{"head_dim": 64, "norm": "rmsnorm", "schedule": "wsd", "decay_shape": "cos"}
Each number is 128 + 24 x the weight over its row's rms, rounded and kept within 0 to 255. Layers, rows and columns count from 0. Numbers have three digits each. The size before them is the row's rms in percent of the matrix's.

# layer 5 MLP down, 768x3072, rms 0.0169, rows 495-545, columns 896-1023
101:104092147138142126124107085090181125159124146120095109192094153111113125110138117148114169101117149116131099136122118141119172098133141146177137121147163100109104151093101118156106110149128154110141140137140120131115126144127076136121121102125113126098165141153181126104164171118142148073109117139137135180139157110136159170094125149166149114062126137164114131154143144130123155126151
099:126128136176127149135113129117149137129131136119160127138095140143106103123126135152136127159111106108167183134146143104078103104102117121154150150082108137094125089148115176149100095140121113082131103116126119108130130141190138103149109093102139120128127144117101108143090117121115137121124136107098124096123113136118133177151097139142111119142142127085109119143094110153112120157127
096:140106108136097150121142093136123153138117195172199150129106092118110111160095136135130160097078140132146109123119151111117168128128113150116135121174151119110097114132139120120082152113137085126137137111114132153144129145139159116148085131109086128093144133135092123112143157140107092124152169092121102128149174146123165170103169096163130154126111142158142130136129152166089114136121
101:172101118146132107146138136121082093102077082128108119107127138162195143124130098172110150146100156144149115128136142103107141093131106137114128136117109121131143150142122142126159128145099120137106134180119116135135150153141120144102159130138125119122122142116105126155134142087109071141161147100133099147151089119143161175139132101115114153137106115155173106103107148105123187112143
102:121119147124133086112194141114172149132118161135142114100115103119148120130090100108207106155143108162145094115130128134132130117094074140119099137110124123130114134126158150138128152162104113150177099130135156120178125172142123115122115136131150120191120149122160119147146107161129120123115143131144125104174094186147116142174129113094123111177142125158152116139124126124104161107105
100:077150122141093125099062127135121151077103144159158139165172089146105115111141150156107120065163168117173118134132133134139117119167167136152129128144143093119138134162078121096156163132171131133121139133095123112162100124112131146128155107152128096114139103125145157179103153143131177138132164091105135121122150121155107150159141112105136132130156130120123143154179119124112111097146
100:101132093121132110143136134093064095149122153131140119114102128158126149126056181119150161118130107149110103155150132153125145150140139158082081136125169131134158107126120119098153120150142111108137134089162133143110129133128138128129138121100145166144143081144073177097114119121166160124126155138120105140134114123089164171112117137143182153146133138096122132130097114113166126112105
100:150160134127107144154122085113128151159179137168075152088097122098138158144142137135090098164106097159157108113124138155126154097127075118146154096158111122124117113140125159143073185106112117116148133132167118147152144107149082161120101126181125151123150102120188087124118132109084108136115135110119146146130182110146111140113148118182115172158133145109110105102151157129123146127102
101:130094148177120130103168117149095149174088110164153072124153092115121113138118135147110143103148128079127154132143108116090143120157128161146112132149154118117150134131124062127132142158146137124159133084103116106167154118106144131131147110125173136126104118131133134144109157149095111116125134133122109114166134148098160116142150123119111167082135152138116125141172098131142155137145
102:147138132161090120137136138115099155109131169141092119111131151165146116091139124095104119143093147164170108077113112197127135156089108138133147094111164122135098138142157150114108124139101154145145120134125125130137138177125169179147156143143155099129139161107122137102078187138106124122132141110177091125130100140091141128126132148108135117118100134102108109133149120171140144149139
100:109127116119151139153094117076105153171186124153121150157147124117156118116113099162157109091101094111137084115122160153072170130159127133102106139152117129103123125142164114123148110158079099100162116144115122133137109112127170118096162112134127180142150119148131127115088108122109134137127094154148107101090089127113118126132098142096127137143179131137154115133124108125128083114171
101:129112157083122188143134112120106125112136136139178106167113151179142141133137123094119160123094130145128107090142121113121152133095112125113113131122145178142111131162149134121077111091143142155128123134103143107132145127115120117115122113121133101114122186165100142135153109113115109127130122113091132112181129171152116169129119197131127086146114163136131140120131168111097172124163
100:155116102161141153191109131128171110094152129160119112109131126129169113134167108106150111151114181151142149110095162119112130125156150133128076163156138142129159151129130100114121129166093086167127102152124145130133115159152104118087138118128101103216128142075098091161135111140126129148111132063118116123144131129139148124112085154112094120108167096110137182142099120112107126130114
096:113118176139112147108162109113113142145104157193090155138103124144129136151130116066110098122140091123111120130132142108134122132102169150146120136044136093154115136102084152112087141094097121115144113139124128138092133119137126153141100129149118111109149124126091129148142110132150136130141125108161153151096105155078132176120169177139118147181136146089096124136058089147113112162129
100:112127166152127125122107129075142154133125115130127083129165172130097152091131105105134136157153109124129132143118130137097108162161086101148071142119136122137108110139157105134085131113153151109166152101152148115122119119115112118106179139179130129131153157155157123150148085139123144089118128122079127094110159155104118127129182136137101134138072124191119135148126124111136121121131
102:137141155124140148098123122154153092137142141114108101109110139143136128144127098136130112156175144129140147123144108147109165116141073155124149120106136122113114066103124172076078113114085136143120167134110152127099136186101095104150139132149089089144122088115168129114124161109146127138136108115103179114156126124159068154121133131096114132162116162176152127142105133185120126128119
097:150129133150148097157122134117141119094124140158168150141114109169145113129132097114091164066146130089113146123109131148122120147110113119130107140132132138131134113106097146132116129138147136111166127111120147126175114117128133105132091156108134110137157138140119148138104107120098140117153085145132116104127126129145139133179136142115139137112092084100118118147178108131120118154177
099:098145095140120107152123149127160113105137132102124168111146117164135156117157092111162115131114112095146128133107106169154140159142130167140089134106105113141127176142155139122133151136122162140069132132127130123102133157106156117156139121106129110183153127123218151154128133146066167107176173089168155119108125134154122139126116159159135150145168131113116180110122115127130169117108
102:090097217078118115128141130112118131116130108093102155098160142081128128129130131110130108118110133144122119125173116090145122136131156176138112132126139098153142135132133106088101107133096097093126108141089133107122130137100138121083125137116132156120142141120165107113104142140141150111109132109113154101117135130099134113115110142085136164117137115116136157147128112118162113117095
101:092179095099158157139144109173099134136134150136150123114097153123156155124130156089112171153145110116115139117114100100112080072138130130151131174108150103108132120108154081152132115120152109150173166115122162117162165175110194142158125160108125111128122104058135133154141227124126164158165097099156126103146156115156089104159130134103146130143142114101122151145113101122163122159164
102:176134120107139113096129118137048160148164128154157181130112107125112109158129111125115159134107124133150090110101130138145134164113133113170136143167118130099131158168104160112137091180111134122115127125135134162107148115092149145157114156161087156107177102152136124150167105112155144138116136112107172121118122100113143156174125101156110090133112112151137150106116137150067098130134
100:136144132103142162137165133112141093137085146146140133127120136089162099125177126122110173154142117124118147142122095130153115124131159102100112146147129127142065101100095154099122104145140080127087124138141151158109116177113124131099116147104150129128105146133087120124135133137176070156129117110122186165106151111105095156109148139069101130066097108127102122135117158191104121186153
100:129155118145090148134140168166106088126128132142106085098117159125145136157134113135077175114101138141088172138117119148103102144127147169145106084123155097121135168117143144107137118144077129136067153138097194118159110140126163102126160109141092132145136147130069108100082158133138143092118148121148107129105124127078119136132130109132130102178141105136178097136089095136135110117149
098:116201105105095101113126150127139120147128127160130150180145148122093150132134154126124119124113124081128131103135103144169107118173144139152144074129143097130156105147135128137115128146155110102115119162112118145118123113151155127137134125125139155129141176124121161121116178090118142125157124081137136160101150126106105140133138121149124130143128124117100116143164161153125088136118
100:124154159136140128099083129108168153115095135145119123138123131129160154139133211084136133115124108103115149149146098103124126124088170106158143109100130158164106115097069093140123107143121105098141140157119143103114105150125147108130156188125130143142146140118089105120139122090145119127098142165156170136167135138131142138071055110142126117145158120102144168165131101141113140148087
102:117123137155112092120081128147095109142100156095117116174089103154122117105137098145139128127129101130121092125084123151173144187151075096136093124129105128138073142100146104160168123145145170085172150139121088148110083119158147119145142127131143133132113156108111126097098085129147130089105122118132147087080148157179177121131151081157137115084133147101143140139119124131126123128062
099:124157123160146160136153095112127128177130135131110112135128156111160112135126108139162111129089167110133150151151130157129106162075144142117139150147159091133138141153125134093167152113112109147098134135088088119110156088148120102133131130123120161137145136134109117161127118156105129113116128137123131159126131138135151149087161110121144126132170113133145172111126117099136109082102
098:118131150100136129107074114185096107176160100133122099132126126095132092111114084110118093155109119072154111163157152148111128206102120109141132140118159106139142131134103100135150136101155130116149119099122166145150123133119101108169139127135113106176124163116135160139120095120154116098166111146142135126129161117113079132129085128122098119123127135139124095125135110141159111127129
098:123125113099140127106122139090152098131132131181123150120085145155150074114129146113138124136129135101085158118103148136138151124124128122121074092136132118138121078142116132100104120162071125110064102159133155147124173110129141118128141101105132133109118123156141134128079123148197167126111086138146138110149125127111123146139165107130148149107133095144101146151111147092129131153138
103:156107135135117154162173083085148091176124140109146125117143132139166135133136105115173156154092080176147136147117143111170142159131144115110126138159118131157152136083120128124138163109147077110144139126123178101138133142150092122123143108107113139156129158129129103118132117151084132129133153142096131124152144135144148114113094141104105144119143121113125155087129115132138163150125
100:131130106111126155145136145150130096129131139113113129107169111133096116142166057107140087178146140130111141119142155160158125101158124103155133112164140154124160121099107091108137092101126116140113120042171117111122165163183118128141151100107184113151121105144175145135114096108122138106145144180132098098112143131155158153117163125159138132121109120161133127125155101126174158126151
102:128132121154112110166100141092136104094136155121156145128087116102130136140103141139155124103141111169111133130121143103134145111113157116127156105094079125107104095115124155159102146120125121109151132137134114125150122130115140135100120135157138145117139130118130156154111161135140122127092162138086157111101121138148139122126147120087124127111089157155152128122186112125141132159140
105:109117095155130109163158134128144136092106135150164123151098121154135113154146117173141124111115116128164146134158139131114136158117087142145133199146162090107142121144118126116171138135152143124139117144139184112136167151133123129137140160129089143067172104140134137126120138160111066156101138121183123129123134083164132119101138140093113128111144139180148134134144129130121107139148
099:167102161097129122122121102093158121103101180123050123123158112103170061142112119121162135138151099139158108155114092142143158098108159100140155118139158156128129107172131106145144114129189130131152100145114148112153114107120133144100077133135150123122159153132136100084125118112108100134131127085089131144099139091133159129115114127139126108178154095181138134111155117111102155127146
099:159101179111119083106162117139141144128118166169161144133083152098139099146127138114134139101126101117107114133097101135101136100108142157147097131104115160102158134105095121125148155158108119120087136048135154141148132127160144117112131116113144124149142112114157146128130151149125134121086155137112132130122110139146165117115120136144128127096139129143125083138118113144089104114111
097:148125128085112152159130142121142169168138152102158166114145143122112165109129117111110097096111152096128120113107113122107100156136128076123118137115109131159157132119148158135184095127109129141142101146137098096114113159138134122122172170119131111149127147102150147137157142109103137126126152089118120142129104163132128101110130138165145125147104112101109139151128139106137068113137
100:132110169131103101133055133090080150131124107065125157144125110122152116119130137111090119139114107168155081120160140151133125113140125124128112078102128145130150158137117147151162087115131130165069094104145110138148115122110086129125114126109119194151130176072112142109150097126135147110136151116120168153124088101114144121139122098116076109141123124153126109139109153126097106127159
103:093150124139139142109129126153096115141101122113136111073084145127138102116119150131137150122115148127118102108149117148166158129113135132113092101126122098128098141101155172183124156095099142114157125109100113117142155156102090125117172130137110110149152130144106128070153129144118099128128090105114096120075146139116163134116169124136135144172200114137104121108076124158158106153102
103:130099160080128149175162129145133104139141136142159147136128128170075091135115132151108084130132127115110158125170149145131175109131148131130149159142111135138120112090104116141157102124107113143114115131170108174142142156074119125131124140125103135151142147122108120157139155146089171160085100110113122156096137138105157108141166096134145103121138137166140126124092153122104122125095
098:130105140120094141128124147137139152178102160108073080101180167126129131130183103149151136141121178132137143121117119144129152148116141152152104072100131124151129167117167112103099094085159142130141117117144131100103134115092147163090167151138126088148126143117137133117139157131124086112120136128165121124143123182149095135071116138162103135161096158114131139116157091089151076128146
101:101145150117135117136136112136128149128158173069153137136214137112144139127127139132124112090166067135112093140110132114125149126131145171155132134112088137088156079139086088172124121116115128173125127139116092119133130110140129128090192108116098155172154125128104154129148115140119109088053123132078151106133154116135101139133087135125116123121118136155145119150121099134114112115143
092:107124130143113142146113162110123152132086132100160157120091111164117131157120112149139108128177104104114178143156156150143129132151151162110085148108112165150132135073082117132112110103143130098109178116151120125095158174132097094121138118113145155144179141086140129139146085186126126164145101174166141154112107139131117147134122136151159141146170133114167147178084127140110138138119
096:134147105128154079152118080088147114118148125113135130103140169126129163146153145110164160107094133139139129143158138147096153137108097094097125198165115116119135117170144087090117142108125154128147165109143144183139139112148153140126137147107115144117138162151170131160131173120147144133138166176156120153175048122109097106142135074111109149104100125113136142140133119108152151121148
102:116172162137085151108115142083155086106120181111108145134141102122156205143143155143136136103137096112101116144155137134120104125111124113180146110107147135115132126112090120114124142156128108130096110126120123134086142129143130150110156143100140129110179128152080145128125118129117147119144092092106139138074126122101125137169110152207132150129142125098101149136161152181130092147123
100:142153140084120138081153145151070152121092134120096186137130132118065133164120081109122116117174137134137121161131113163146165137118100090138120146103090145151120150143141143086123134094100087125119122141134055168119137114110107154162161104126157166113077130153132123117138116108095148128136133079148148132151146137127121124155106148101110092122124132172161168130163140181119132131115
100:159116108122129093135120136140203138142116099138153085126102125137147128157120136155110154147071153113098141136159122130134131097083145129158102138118114123101121108133090184139136073123116168147112126103163169125117147122118126104134124141158107112106137114105157174106096134167102104100120112118146098100124128145121122168095146137150125095149129127123105110149135097133157049104109
099:115139166115111124143177131154102125115129170106114128130179139140157143123139161128130146167155136119137117134166089128112173114126096076134177139079163067138135144162135128162155141125102141146115088148120136158138117113126129150134066130113146158165120121158161145134103146111161148137124151146091085097110126112110132130140164066084161116175125150155134087105141119106122118149144
098:163140093142149128104120122133125093161130094139123160124130137146118138134161137167113053110135102147126101153142126091144086142148148103122151160146105143110145099129086144143142113127145136116138109095116156103146125124141112120160176120140123130106165120087124131169108130155091116141168117118098115127149120134132127099111127149127121128122097110112124130104147168149177114107160
102:112120168093075109103122114100098148160157141113099146117164129138099151158133123136132127189093123133157107106106107126109109127068150164155110101153125158125133131107133137134118119075105125113115136135128162103078125179155131134131128126138179145118146119136118117076120105133122115136127110142115116120097130141117108149168137122125105077102122116098100139110115126079131131150114
103:160079141102109128123061128128128158136168155146150119152143118154135158115118150112187153119124125145122101132092168122091100109121152119094127113130120135127080132112162169079168121111111150126153151102118109127138130143147110133138178114144147135134109108111141118143167162149100122184141165122038154141148163136146166083135065085051130091123174136124110092087082122130151123101133
097:161128098127101119153123141136137112124117164122118127120112109168100133142150087133172120155078117132133149117135127163135129136108132111129124115158166123167145134121115112157127110143084107111155119087106147119146123153140118155170136121136127139115125171138104131152151132132214151177177111151184127143107164117159145128114138156099128131143159116143137103169130152117144146115122